{"norm": "layernorm", "bias": "none", "beta2": 0.95}
Each number is 50 + 15 x the weight over its row's rms, rounded and kept within 0 to 99. Layers, rows and columns count from 0. The size before them is the row's rms in percent of the matrix's.

# layer 2 attention key, 640x640, rms 0.0285, rows 378-383, columns 0-79
083:66 71 57 38 23 45 64 37 56 18 67 40 72 37 32 66 49 44 24 69 65 78 34 76 33 27 51 32 50 59 51 52 39 57 40 29 68 55 51 45 54 47 64 68 53 52 51 31 53 59 58 56 68 70 94 59 24 56 51 31 48 44 24 64 58 26 57 47 73 59 52 68 36 74 31 51 60 61 77 38
084:31 46 69 43 23 40 31 50 78 66 48 68 42 57 68 43 61 42 55 48 37 69 64 57 39 56 81 50 27 32 68 60 57 74 59 24 58 75 28 62 31 42 27 52 43 63 67 35 29 41 37 40 52 59 51 39 57 43 43 70 77 41 58 79 43 46 48 67 43 65 35 47 44 48 14 56 54 37 38 48
087:35 59 53 57 46 19 49 52 62 61 59 56 38 56 54 87 50 65 45 57 30 43 11 68 73 31 70 24 52 79 51 53 41 64 54 44 54 44 42 47 52 31 40 49 68 48 77 50 39 73 45 67 46 53 36 62 19 55 56 66 72 52 35 34 55 36 34 56 43 13 30 59 38 65 43 28 47 56 66 44
085:56 45 56 31 42 50 76 31 34 91 61 48 47 52 42 36 43 27 38 47 62 66 34 38 57 49 36 61 82 62 84 25 43 37 49 64 60 43 67 37 43 99 70 44 38 52 58 40 74 56 57 42 49 60 49 54 89 49 25 17 50 68 45 68 73 64 39 31 41 56 26 33 73 64 52 32 26 33 37 37
085:27 75 77 36 62 48 62 59 68 76 79 50 28 45 68 64 66 52 52 56 16 51 45 31 60 73 69 30 38 26 64 53 51 50 69 40 47 19 59 52 41 57 47 61 51 21 31 38 36 38 41 38 36 48 36 41 38 56 42 52 37 39 47 37 49 35 70 55 52 42 59 61 68 45 62 58 50 51 39 33
081:71 41 25 63 60 45 59 59 58 28 46 54 68 56 70 57 53 49 69 40 65 78 35 42 75 47 53 39 43 51 32 43 57 70 42 65 41 25 42 40 42 14 36 44 68 27 65 59 73 32 49 27 39 58 42 56 45 72 64 51 77 80 54 56 59 38 25 43 90 48 63 66 62 67 18 56 63 58 78 70
# layer 2 attention query, 640x640, rms 0.0286, rows 379-383, columns 0-79
083:69 58 30 55 55 50 48 50 51 35 61 25 65 67 59 70 57 48 53 51 56 25 57 36 44 21 30 45 42 44 47 52 46 47 59 50 34 84 42 58 43 63 72 60 88 52 71 49 71 50 29 82 58 38 81 49 39 58 28 73 39 38 32 69 61 75 38 50 54 51 76 62 57 47 79 43 47 60 46 44
086:52 58 59 42 29 53 54 74 43 28 59 37 59 40 57 77 36 60 74 34 32 25 39 41 47 44 61 19 65 25 74 66 53 77 69 29 55 37 48 26 37 56 62 56 75 65 17 54 14 52 75 74 72 44 66 32 68 44 43 49 38 49 23 32 36 49 61 67 47 45 57 29 36 47 69 75 58 54 57 49
087:47 61 58 48 29 50 74 43 48 80 53 27 43 59 45 50 42 96 48 34 29 42 38 56 75 28 42 51 57 57 60 65 47 38 53 44 69 54 37 40 52 42 32 41 85 73 26 54 30 75 46 77 53 59 34 35 34 50 61 46 60 64 62 50 46 67 45 44 48 80 63 39 45 60 60 39 58 64 70 53
086:53 62 37 54 44 37 30 46 57 41 58 72 57 38 45 57 65 31 60 66 46 43 51 32 44 63 41 28 30 72 60 63 49 47 50 52 22 90 75 35 34 41 51 38 46 66 39 58 64 51 54 59 33 59 54 69 37 56 73 36 55 22 51 75 75 21 60 43 73 41 36 81 46 29 57 64 27 72 44 51
083:55 56 74 45 38 61 63 25 43 46 38 68 59 37 35 84 30 42 60 77 44 56 56 56 35 63 35 21 54 70 66 62 54 53 30 36 70 44 55 69 25 13 32 56 77 32 47 15 62 30 43 52 68 77 69 73 48 48 56 28 69 40 50 31 34 44 54 47 55 29 26 69 89 53 61 51 66 52 56 57
# layer 2 attention value, 640x640, rms 0.0277, rows 256-294, columns 0-79
088:50 60 39 41 64 48 50 28 48 28 63 55 57 49 84 48 42 71 21 43 35 52 68 36 54 66 57 58 58 54 39 36 66 56 77 69 36 36 51 20 53 36 56 55 60 59 64 75 21 27 36 40 57 46 50 40 38 53 47 58 61 64 52 72 30 42 61 80 70 48 63 39 47 31 43 63 44 45 73 42
083:43 71 55 25 39 47 55 46 25 28 64 66 77 66 66 34 56 35 42 29 36 57 50 76 42 43 58 52 39 51 56 50 57 46 53 40 60 35 36 61 51 74 65 52 55 34 43 61 34 18 46 68 34 55 53 54 59 67 27 30 80 50 67 34 36 49 45 54 49 35 69 36 72 38 33 32 54 71 41 73
083:54 50 31 29 57 70 28 48 65 59 53 72 55 59 46 28 33 39 76 34 34 40 53 57 55 41 25 44 63 57 48 81 61 38 55 56 30 39 66 31 69 53 35 40 38 58 45 70 41 54 45 63 63 33 53 54 57 35 46 44 85 22 28 65 36 43 49 55 31 72 47 57 41 39 35 62 40 46 67 07
075:87 58 41 61 53 78 67 81 48 49 64 47 85 62 36 68 55 62 25 50 61 42 36 72 55 61 35 61 58 47 58 44 79 60 62 54 40 58 45 65 27 59 64 43 38 45 20 45 53 74 70 64 45 66 41 35 52 61 66 54 65 27 30 65 34 38 42 45 74 46 53 32 37 53 68 50 78 41 62 50
085:23 45 58 29 37 27 57 31 44 60 60 40 31 36 48 47 76 46 42 32 36 32 38 30 28 29 61 35 48 72 25 62 17 46 43 50 63 37 50 59 72 19 44 29 44 40 54 61 60 61 24 44 38 42 37 34 61 53 63 53 51 44 23 57 54 66 72 58 55 50 21 71 68 44 43 35 58 59 55 46
077:31 64 47 53 38 53 60 11 33 61 43 59 46 68 34 59 39 74 64 55 49 54 60 84 35 66 41 39 38 34 53 62 38 63 60 54 52 63 74 44 33 53 70 78 50 62 60 31 43 32 48 73 62 71 85 61 69 73 42 44 74 42 45 37 46 72 42 31 57 72 65 67 58 24 69 37 70 43 18 62
080:53 54 48 55 77 43 52 40 45 41 62 50 18 63 37 45 82 53 68 50 57 43 59 67 43 72 69 33 28 36 20 59 52 61 38 46 54 39 50 56 40 46 60 45 73 63 33 81 28 79 46 72 54 62 45 44 58 64 39 50 43 37 45 49 64 44 57 39 48 23 29 57 49 74 27 34 37 55 70 57
084:34 54 74 43 39 32 27 40 51 69 41 45 65 51 31 29 55 54 51 67 50 39 53 51 49 61 42 45 55 99 74 13 42 49 58 73 32 69 71 28 38 52 40 37 53 42 42 54 50 49 54 73 66 49 38 52 40 30 76 44 38 52 47 75 72 71 49 62 42 61 50 44 56 60 54 82 47 65 31 66
080:80 54 17 62 12 28 68 39 36 40 42 47 47 62 64 25 48 33 66 44 31 27 59 38 49 42 31 35 70 28 92 42 49 60 59 55 59 55 36 55 55 58 55 46 51 51 71 54 41 17 62 30 72 35 59 51 49 30 47 37 56 60 69 28 44 54 61 59 48 44 51 45 52 65 71 61 86 64 55 54
081:71 42 65 71 65 68 55 38 44 71 64 86 99 59 51 38 37 70 44 39 65 60 41 35 29 71 64 38 33 28 68 66 57 39 65 60 39 26 54 26 46 46 56 53 55 62 71 48 22 50 51 63 49 43 35 50 59 28 52 32 73 34 69 30 22 44 52 70 65 59 35 49 80 73 80 56 25 17 61 48
078:47 66 61 49 46 10 49 74 50 54 43 47 44 43 58 75 55 78 42 70 39 50 46 62 69 54 41 47 32 81 46 11 63 38 63 41 56 74 38 65 64 62 59 70 44 24 67 53 42 53 43 36 52 55 53 53 56 49 78 74 81 42 33 68 53 48 54 71 57 49 53 33 34 78 66 46 36 46 54 22
081:53 65 48 52 35 32 40 49 56 71 34 65 61 63 64 48 65 57 76 46 57 45 56 66 56 50 37 36 44 22 51 61 64 38 30 39 55 35 65 29 24 81 61 68 77 37 47 55 52 63 49 34 73 46 25 25 33 56 61 63 47 54 37 43 38 48 44 67 40 69 78 65 83 39 31 30 55 37 56 51
083:41 51 47 13 72 60 29 73 75 23 77 69 52 44 50 67 39 49 65 56 57 42 17 59 22 45 23 50 43 47 34 36 53 40 62 28 81 48 36 37 45 60 36 50 44 19 64 55 43 76 64 66 27 63 71 46 69 14 45 73 46 45 34 46 52 24 33 41 56 50 51 59 74 30 45 37 49 28 28 34
084:47 47 71 58 34 28 53 43 50 76 33 68 38 64 64 28 22 57 66 74 56 63 47 54 94 62 58 31 19 34 44 43 32 27 62 77 51 61 57 31 25 70 45 58 69 48 43 29 69 78 62 62 62 72 31 63 41 51 73 37 51 51 88 32 72 59 75 22 47 44 62 37 35 67 57 67 10 41 39 60
086:33 48 62 68 33 93 35 34 72 43 77 31 59 62 46 31 55 74 21 51 50 61 56 76 18 55 45 45 51 50 58 58 75 63 72 33 38 52 48 54 35 47 57 50 56 42 80 60 60 33 62 73 62 64 53 58 58 56 63 35 42 44 47 72 47 62 21 25 16 44 45 72 23 63 67 28 63 31 51 92
084:34 38 88 33 41 27 55 52 69 26 77 41 63 44 48 68 63 68 60 31 12 61 38 39 59 54 58 29 63 57 74 31 62 34 43 41 54 47 60 33 49 36 48 48 12 55 68 69 73 44 25 56 46 53 22 58 73 48 37 70 28 70 61 45 54 45 57 60 23 52 73 78 68 69 24 55 48 41 33 58
083:66 43 48 41 63 37 43 37 67 20 24 33 38 49 29 30 38 79 49 49 63 53 24 51 61 39 51 34 40 59 46 47 39 44 41 64 68 62 59 62 75 23 37 60 29 49 53 40 43 69 49 50 44 58 59 40 36 54 34 33 29 73 49 49 71 68 30 72 50 56 77 43 50 29 41 82 54 45 50 58
085:70 30 34 80 73 67 63 43 72 39 51 41 47 48 73 57 85 72 33 43 39 70 53 70 62 52 49 52 52 49 92 55 43 64 55 47 30 46 59 68 58 40 51 32 41 49 40 60 85 53 49 57 36 67 46 41 53 36 49 34 68 28 37 34 38 40 55 40 27 31 59 61 24 34 48 27 39 33 68 36
081:51 47 47 57 36 56 55 82 65 27 82 64 70 36 33 54 59 41 61 70 35 42 31 31 56 62 74 61 70 34 62 70 63 51 72 32 53 42 54 32 42 49 49 50 25 33 36 31 30 65 43 29 34 77 33 64 71 48 69 59 52 59 52 34 69 19 43 41 43 60 41 54 41 73 44 64 46 43 62 23
082:64 39 49 46 28 31 33 62 68 45 61 46 84 55 47 48 27 59 59 55 34 57 60 24 49 48 58 67 18 46 35 63 12 29 38 57 60 57 28 62 37 64 60 58 44 62 36 66 72 26 70 43 50 33 56 33 11 48 52 49 35 50 34 45 46 23 46 70 44 52 38 61 63 40 52 32 58 50 48 28
084:49 43 73 61 36 92 25 43 73 36 54 40 42 64 27 80 56 49 42 56 63 65 45 57 48 45 67 47 43 59 35 20 47 59 60 78 52 59 54 65 62 59 64 50 18 41 67 49 55 57 56 64 45 51 71 40 29 26 68 42 56 38 51 40 70 64 57 62 65 48 37 41 59 47 60 68 45 48 47 45
083:36 42 45 60 41 44 22 46 54 39 39 39 48 76 67 35 47 33 68 60 46 50 44 51 75 71 69 55 50 63 33 41 69 36 48 47 45 78 25 49 53 68 58 43 73 31 51 31 64 74 78 48 40 37 50 56 57 23 59 80 54 57 48 76 47 64 25 30 46 31 29 46 76 51 26 53 52 23 58 74
080:58 45 40 62 54 53 39 22 56 36 51 24 64 53 62 25 73 35 41 63 66 53 64 51 46 74 51 43 31 63 49 50 37 63 25 54 50 62 31 50 49 55 69 48 73 28 64 42 32 61 47 36 57 65 76 60 50 45 75 66 53 45 76 37 25 61 49 60 36 82 36 65 73 66 34 56 52 63 45 44
077:36 74 49 79 51 30 64 53 39 33 50 55 38 36 49 56 67 46 47 27 57 48 62 60 34 40 38 53 35 57 49 43 45 56 18 45 62 39 87 61 43 31 68 57 33 32 65 61 56 82 47 35 43 50 60 58 37 61 82 33 60 52 20 60 69 55 29 41 63 48 43 52 64 82 39 72 67 56 52 54
078:62 84 62 52 57 43 22 52 45 42 56 48 40 78 41 52 55 59 59 35 42 46 69 75 59 36 60 29 54 62 35 45 56 42 25 51 43 49 58 62 37 47 37 64 71 72 41 66 31 46 39 76 53 53 51 63 03 63 43 71 37 49 39 57 37 68 47 56 60 66 47 38 57 60 54 47 38 40 64 73
083:50 36 64 36 49 45 47 61 32 45 34 29 34 42 45 43 30 36 50 57 64 67 54 60 31 33 51 37 42 28 53 24 39 69 35 63 38 52 28 48 62 58 52 34 16 71 60 68 49 53 47 70 71 37 53 66 20 25 50 71 52 57 72 35 50 21 42 67 66 52 41 36 27 59 48 69 68 34 35 51
085:62 39 54 21 25 31 52 23 40 42 33 45 56 58 62 15 26 21 33 30 47 58 67 49 29 31 58 76 63 60 45 90 32 58 42 50 49 73 38 36 38 59 30 42 60 59 80 44 53 32 70 34 69 48 54 27 29 46 64 49 71 43 33 35 52 25 49 64 35 41 49 49 53 44 45 84 43 59 35 36
079:64 61 58 40 40 18 68 65 62 51 56 64 68 61 45 43 77 39 55 34 25 39 41 60 54 57 34 67 52 48 73 16 40 46 63 37 46 47 46 56 56 23 35 51 44 24 47 66 45 60 68 27 35 57 47 74 75 68 76 42 55 35 67 39 69 22 40 44 38 09 87 43 59 31 43 52 26 40 63 27
082:23 63 55 51 36 41 58 40 57 67 61 53 50 69 50 46 41 42 39 20 59 52 56 49 54 55 66 28 33 33 44 42 50 28 47 47 58 61 45 62 53 50 60 51 50 51 73 20 51 25 59 48 43 65 55 84 30 56 48 63 19 65 76 53 19 55 50 46 43 64 53 54 48 42 79 34 28 68 60 65
075:39 64 27 30 45 62 24 42 36 64 25 76 50 44 53 52 57 57 65 51 68 62 73 56 55 54 69 49 80 44 52 62 39 55 55 28 65 45 54 69 57 81 51 37 62 42 35 52 72 30 73 63 61 70 47 61 45 38 58 42 60 48 78 59 53 56 73 41 36 44 37 70 25 36 49 49 70 51 17 68
083:22 48 50 81 33 75 49 30 76 56 39 53 72 63 24 82 58 74 40 55 55 70 43 73 39 46 53 34 57 62 68 45 42 53 29 36 43 45 58 50 45 36 63 47 62 08 70 35 51 28 30 55 50 61 43 55 24 69 44 41 53 49 45 60 56 81 61 35 39 40 24 41 25 69 46 45 36 28 25 70
085:60 60 31 62 49 42 54 61 53 78 53 40 39 63 37 42 61 47 47 50 31 51 45 45 68 43 72 56 58 36 40 44 40 40 39 55 45 45 50 31 40 52 43 65 33 61 63 30 26 47 58 24 71 62 50 65 62 40 41 58 61 51 60 42 74 59 60 40 42 79 55 27 60 64 40 66 24 59 37 11
085:43 41 33 49 75 45 64 42 69 53 60 42 60 40 55 61 55 49 62 25 52 59 47 70 48 50 62 51 44 53 20 44 68 57 48 38 53 34 64 53 28 53 56 48 50 47 43 52 52 41 52 51 55 70 64 56 36 45 67 55 50 57 58 37 18 66 67 38 79 44 39 40 49 57 75 53 36 26 67 43
083:66 53 33 74 37 38 36 75 88 53 48 45 53 44 54 46 44 29 22 65 44 67 61 67 26 80 77 36 48 46 71 35 51 72 69 62 34 38 58 60 53 18 55 46 41 45 45 53 75 57 32 33 44 81 49 69 42 46 58 25 24 51 30 44 83 62 45 31 39 42 41 42 12 62 53 47 30 39 77 64
082:42 38 32 56 51 65 28 32 55 38 56 56 33 45 34 41 28 63 43 40 53 54 66 71 62 14 18 51 52 64 68 70 63 53 48 34 67 75 64 69 67 50 33 30 54 64 41 22 65 32 88 63 35 42 75 48 20 29 37 54 44 53 42 53 33 55 52 02 37 57 40 55 47 44 42 25 33 54 78 50
083:35 72 24 34 39 54 56 55 47 62 57 36 26 48 44 50 53 38 61 43 59 54 59 56 42 57 63 46 44 50 80 44 56 41 37 63 53 66 27 31 29 43 63 66 55 39 40 44 37 56 65 61 48 42 47 47 24 45 72 30 37 56 50 64 23 52 55 57 70 21 71 57 60 30 83 22 73 34 59 68
088:25 77 58 44 63 90 49 43 59 70 55 69 73 60 45 68 27 67 71 70 53 61 67 55 40 40 54 39 48 47 35 17 60 38 45 62 40 65 50 69 78 65 62 60 57 69 27 18 45 47 47 52 59 42 74 46 40 43 65 74 44 37 76 45 31 62 69 55 53 23 61 64 80 31 44 66 47 60 41 72
081:49 56 39 55 33 68 43 74 52 62 42 71 74 56 73 66 25 34 18 65 50 32 36 14 46 60 51 58 71 33 72 48 55 34 54 76 57 22 36 17 42 50 56 62 45 55 39 47 56 34 38 18 79 68 65 45 36 53 62 72 19 55 63 57 67 71 57 51 51 48 24 34 40 60 67 60 44 68 33 57
079:54 60 57 68 79 55 40 40 73 27 39 53 33 40 69 42 41 60 47 61 55 58 66 64 58 37 46 28 47 31 50 73 49 38 57 31 40 67 54 71 21 83 43 56 38 48 39 53 36 42 62 48 30 29 60 50 57 44 33 53 63 29 43 67 56 43 57 36 60 63 63 48 67 48 61 73 54 46 46 07
# layer 2 attention output (transposed), 640x640, rms 0.0245, rows 256-293, columns 0-79
083:41 50 59 44 39 33 46 34 43 37 67 44 64 23 57 25 51 41 55 32 70 89 79 71 34 49 35 50 43 49 67 25 44 25 64 49 58 48 37 56 59 78 45 46 37 33 58 39 39 46 23 31 55 38 40 36 63 40 61 64 81 44 64 52 52 53 84 66 36 32 27 57 67 43 61 46 54 44 73 54
079:40 38 47 55 39 77 45 50 34 36 73 70 50 54 61 50 45 59 53 44 57 86 81 17 27 40 47 48 50 41 32 41 38 30 57 63 55 42 23 61 50 57 57 21 29 56 48 62 36 22 30 46 53 28 60 43 38 46 59 56 24 65 42 27 46 56 62 32 49 27 12 53 60 61 53 65 64 39 38 65
082:31 54 54 19 60 38 57 59 49 69 52 50 29 22 53 39 56 64 48 69 45 15 22 62 63 68 73 29 65 41 65 36 33 76 23 30 59 67 64 58 30 55 45 54 83 41 34 51 80 63 30 40 51 51 47 52 47 55 59 63 81 62 52 39 54 25 38 34 60 44 68 78 30 42 97 34 59 55 58 22
075:55 49 53 51 54 41 48 69 44 38 56 55 74 59 46 45 39 28 50 36 62 99 19 99 67 60 42 28 52 78 44 30 54 18 67 42 70 73 42 99 63 43 50 72 53 53 33 40 59 50 33 51 36 48 55 39 68 51 57 67 19 22 35 74 46 30 41 60 43 16 17 59 51 35 27 49 60 77 36 48
086:64 66 51 61 38 33 40 36 26 64 62 60 59 32 55 59 63 59 66 35 61 48 81 14 55 67 72 52 77 59 29 57 58 33 60 21 53 53 37 23 40 52 69 42 55 40 62 36 50 64 48 21 39 52 47 31 78 75 30 66 47 30 33 76 82 53 32 33 54 37 35 59 51 42 58 49 71 40 35 68
072:44 64 68 59 53 54 54 67 32 37 61 34 39 55 41 43 20 30 52 60 60 41 53 39 51 38 40 12 60 41 58 38 41 61 52 25 40 60 25 36 37 68 64 45 63 31 42 46 29 35 60 44 62 29 64 58 74 38 59 93 54 35 68 44 65 25 49 55 29 58 58 49 71 55 35 68 49 58 55 66
078:37 31 70 57 42 49 50 47 65 74 56 42 63 55 13 47 58 52 76 20 36 77 29 18 50 32 47 31 52 67 61 60 53 86 55 59 67 76 65 65 26 31 46 27 22 33 40 44 45 57 50 70 24 67 46 25 42 53 48 49 40 47 48 70 73 94 44 68 56 32 67 36 47 27 72 18 64 50 46 65
086:45 38 25 55 58 46 43 57 41 76 89 64 58 54 33 53 23 27 60 54 65 50 51 87 34 58 42 24 26 82 52 63 78 30 69 50 65 50 72 57 48 64 27 23 53 20 48 53 62 51 54 46 35 55 52 46 48 53 61 64 57 62 52 67 68 45 70 58 44 48 56 43 51 38 44 30 63 71 65 30
080:43 43 33 28 53 70 40 31 45 71 61 32 42 36 61 18 79 48 41 59 70 12 30 81 56 40 51 49 79 24 71 18 63 68 40 35 51 38 65 53 60 41 17 42 80 63 65 66 62 38 54 24 78 82 92 39 74 47 60 46 75 68 37 78 42 27 65 60 30 52 67 70 48 49 54 35 54 61 53 37
079:34 45 28 52 42 39 36 51 71 57 58 44 38 59 76 73 65 40 55 57 39 48 63 56 60 65 57 63 28 38 70 54 47 65 37 62 19 54 50 38 37 44 66 37 48 47 55 58 55 59 51 53 30 43 57 40 35 66 63 60 72 72 49 36 49 23 46 50 63 49 66 40 77 47 59 50 61 24 50 28
076:62 42 49 56 46 40 40 33 49 35 53 78 53 48 51 45 33 72 42 60 68 66 40 69 37 31 56 47 38 84 40 41 52 59 39 60 71 53 12 41 39 59 51 49 00 63 58 45 38 40 36 43 53 31 62 41 80 59 58 74 36 39 35 40 62 58 46 37 51 42 41 50 68 46 62 66 40 80 18 42
079:28 52 56 53 42 29 51 69 53 67 32 57 57 46 08 55 60 50 63 50 54 87 46 60 57 54 45 65 23 28 83 33 51 49 54 72 57 42 27 27 38 36 41 15 09 63 29 56 35 46 59 59 73 26 59 50 45 58 67 56 54 38 29 78 57 28 76 45 54 29 67 62 31 39 52 39 61 61 49 41
078:59 53 46 88 45 30 30 47 68 60 31 29 78 59 39 72 63 53 61 52 21 99 56 36 39 59 37 35 34 39 35 65 87 65 64 62 38 48 47 34 42 29 46 54 36 57 57 60 59 42 32 72 64 58 40 46 52 35 52 46 34 51 26 36 53 78 59 53 36 59 35 70 36 50 63 67 38 36 43 75
085:37 37 64 57 57 43 73 64 42 66 64 79 29 48 57 67 33 62 62 57 54 28 68 63 43 51 44 70 52 42 51 21 38 65 42 44 63 60 61 41 52 45 93 26 37 75 43 45 63 25 64 29 31 46 80 43 56 48 53 68 81 55 75 36 63 36 57 90 60 59 45 50 31 65 64 52 72 71 59 22
086:43 63 74 61 58 45 56 86 51 39 69 40 46 56 65 83 62 32 42 37 45 47 41 17 38 78 60 56 89 52 46 46 80 60 31 37 32 70 59 54 54 29 45 47 34 54 76 50 40 66 43 69 19 72 30 54 42 39 49 57 05 68 51 50 57 41 23 36 68 45 40 28 62 45 32 46 50 16 59 60
085:46 57 42 40 57 54 63 37 37 16 47 53 53 51 48 80 63 44 32 64 46 64 70 38 43 46 49 66 89 72 34 43 65 43 63 57 44 25 52 38 40 60 00 84 31 22 75 71 22 47 43 58 40 37 33 42 55 57 33 41 91 62 61 62 54 32 45 66 55 23 72 36 64 49 38 52 37 40 61 26
085:45 58 44 67 55 48 58 68 48 26 43 58 37 70 59 55 72 50 50 53 17 22 33 42 39 50 31 55 72 19 34 52 48 54 66 61 42 77 53 60 61 46 45 57 59 50 47 39 30 43 67 57 20 75 10 47 46 49 39 46 43 50 48 53 70 46 31 54 38 35 70 65 65 29 44 57 22 39 39 38
087:43 55 68 43 60 63 35 50 38 36 68 43 37 28 66 55 67 63 53 41 34 68 33 32 42 67 58 29 67 59 88 48 37 34 41 37 49 34 40 65 55 71 29 36 48 60 47 41 53 47 48 56 66 53 34 49 63 40 58 23 52 36 66 22 46 59 34 41 64 15 46 61 41 40 61 54 30 49 41 46
079:68 52 31 26 50 53 49 51 52 59 48 25 66 36 58 41 46 62 43 21 41 50 41 76 52 65 67 63 58 63 80 62 73 27 49 41 41 48 42 59 38 32 26 60 59 70 57 63 47 48 66 42 40 40 74 56 61 62 57 21 73 59 62 49 31 55 44 28 54 68 26 44 80 73 48 73 49 64 27 37
083:30 45 39 38 58 29 46 49 73 69 33 32 46 18 48 75 60 75 51 59 51 49 28 63 64 35 33 49 35 47 59 29 34 34 38 48 59 32 40 23 62 69 78 56 36 57 53 32 41 33 25 18 69 52 52 20 63 41 55 31 42 48 50 41 56 31 58 76 60 39 60 37 36 48 61 50 60 48 26 55
083:52 68 58 40 36 66 56 65 50 27 18 75 61 34 11 48 49 39 61 27 70 50 24 59 49 45 53 58 30 45 48 50 47 52 50 47 50 50 64 58 55 34 39 52 66 41 51 40 52 62 60 60 59 58 53 45 22 45 43 33 60 34 39 65 52 51 56 35 48 37 58 42 66 45 62 48 56 42 32 38
085:18 54 54 83 46 54 53 65 43 78 66 64 44 63 57 78 21 42 50 56 26 34 50 35 49 28 41 29 54 29 54 60 48 60 41 38 51 54 17 90 57 41 55 36 33 56 29 50 42 53 41 48 63 58 72 74 43 33 43 51 52 51 60 48 42 39 76 24 51 36 52 31 27 54 46 44 80 49 42 54
075:49 76 62 57 53 36 57 73 54 50 57 41 25 67 20 35 68 35 51 40 34 77 51 39 47 57 39 54 43 40 37 70 61 75 50 60 44 56 78 52 55 39 54 35 35 37 63 63 76 61 66 42 40 53 29 52 22 53 45 58 48 61 48 85 69 47 40 43 45 49 55 72 74 47 56 46 68 16 56 48
076:19 50 46 59 59 39 57 70 44 70 51 35 57 51 61 49 56 55 58 47 36 58 17 12 54 54 42 50 64 34 58 70 57 42 37 33 11 45 40 72 59 28 36 54 50 59 42 58 49 41 28 52 25 50 60 52 58 41 26 55 45 49 39 58 63 67 43 29 35 22 89 49 80 52 29 37 60 32 21 59
080:59 55 49 68 71 40 41 57 55 37 51 53 60 72 70 57 47 54 46 58 26 81 49 26 39 50 45 50 59 39 30 39 50 13 58 53 12 77 48 70 43 13 35 38 12 64 68 35 52 34 52 55 43 53 23 30 40 48 54 73 35 61 26 51 70 21 44 36 42 21 32 54 44 37 78 56 50 25 46 42
080:42 32 32 47 59 74 56 48 46 55 29 63 73 48 51 28 85 49 59 46 58 05 28 98 59 37 34 45 42 31 51 43 67 40 61 48 42 37 53 37 39 35 48 58 88 77 44 64 58 37 38 69 71 43 47 59 45 48 49 54 53 42 47 50 63 47 40 80 40 77 63 47 49 63 53 39 43 67 28 42
085:23 51 58 44 26 33 55 26 41 53 67 52 49 45 64 24 56 62 55 67 72 59 37 49 46 77 59 39 64 28 66 83 29 34 50 45 39 42 64 21 47 72 55 32 88 30 28 43 62 36 33 65 38 48 39 57 63 40 40 38 57 54 47 28 33 48 43 50 60 60 46 69 40 62 41 56 54 32 72 27
079:28 82 80 60 36 27 56 77 55 62 50 39 79 42 54 39 47 50 71 43 46 36 46 28 45 35 44 37 79 39 53 55 74 40 33 43 69 54 42 65 73 34 23 45 51 67 49 39 82 62 45 57 45 43 52 33 39 41 35 70 46 71 57 18 46 15 48 57 44 63 50 65 36 84 64 32 57 39 42 30
081:44 64 59 39 72 65 52 36 31 18 52 84 54 65 69 54 63 40 29 68 65 56 74 32 51 39 58 71 30 40 44 61 68 59 60 57 65 47 37 58 69 34 27 58 61 63 52 56 40 38 40 32 74 56 67 59 58 44 36 80 31 55 46 54 12 71 48 18 55 51 66 24 38 50 49 41 28 52 47 54
070:52 28 63 44 61 52 59 62 71 29 56 58 37 64 41 44 47 51 26 75 54 35 53 22 60 68 39 36 55 64 29 57 44 77 52 37 83 50 69 41 47 62 54 68 62 55 46 45 58 51 51 49 62 49 36 40 46 40 57 55 63 39 52 48 43 67 52 74 30 23 62 54 45 64 48 55 44 71 58 20
083:52 44 38 63 66 53 60 55 40 51 90 58 48 39 61 74 44 37 62 43 13 17 28 41 53 41 53 54 63 82 57 51 54 39 36 29 37 47 59 54 33 19 42 58 54 61 52 53 87 59 73 55 47 56 66 42 27 66 55 46 55 50 56 43 55 36 55 20 44 46 30 56 71 62 37 57 77 55 37 60
083:55 54 63 47 58 49 27 46 37 66 71 72 51 48 08 47 37 75 59 64 57 43 35 65 63 26 45 72 77 57 57 53 65 29 47 62 68 39 42 34 57 47 36 33 60 19 54 53 35 70 92 47 74 40 36 30 62 78 56 41 58 26 40 48 48 69 40 57 35 63 30 53 71 59 65 46 48 70 40 19
083:50 42 92 67 46 47 50 57 18 63 62 25 53 42 44 45 41 49 59 39 18 68 45 13 31 45 52 50 68 46 70 74 65 88 63 53 47 73 41 84 36 46 71 28 21 41 40 19 46 50 41 59 16 39 12 47 47 40 37 53 41 63 44 31 56 66 50 46 38 47 44 63 29 62 63 37 66 67 70 60
083:57 83 21 53 55 46 59 77 41 25 30 14 66 38 44 40 54 51 36 42 23 32 32 50 48 63 48 69 72 65 74 60 63 27 52 49 41 38 48 65 62 34 35 54 43 23 66 45 31 48 67 39 28 72 58 61 35 53 49 34 68 45 41 72 57 39 52 24 45 37 71 54 48 46 67 52 34 61 29 42
083:63 44 52 43 44 46 34 44 60 60 64 30 35 49 73 65 17 54 20 60 42 85 61 42 39 46 67 38 53 52 66 61 50 54 57 47 41 65 59 33 39 58 30 40 42 62 41 53 72 56 53 47 39 47 66 45 39 37 45 51 34 73 54 33 25 46 32 58 54 50 44 27 44 45 45 54 66 58 63 64
085:57 25 46 49 62 64 45 71 18 49 77 39 67 58 76 44 41 51 46 32 63 28 71 70 61 35 40 37 63 63 61 62 68 44 48 42 46 44 50 42 48 65 78 37 46 49 59 42 48 70 37 49 19 49 72 54 71 33 67 85 41 54 40 57 23 56 66 53 65 46 45 38 20 65 35 50 74 65 70 40
088:45 46 34 33 59 52 52 11 56 39 45 95 42 53 64 29 33 42 36 56 50 34 72 99 55 61 66 58 36 27 09 50 49 53 43 52 33 59 81 31 50 58 68 45 20 67 45 53 53 48 44 53 50 65 45 43 46 46 54 44 37 66 48 44 54 47 42 46 67 62 49 92 73 34 77 57 37 49 58 54
079:49 50 48 30 42 54 54 32 47 44 40 69 69 35 52 62 53 71 57 38 66 32 69 82 46 52 53 74 72 45 62 56 47 19 41 63 47 55 36 45 89 54 51 72 66 48 48 55 35 48 53 46 49 40 57 43 57 63 53 52 50 45 55 41 46 43 65 32 57 66 05 35 68 73 56 72 25 43 32 55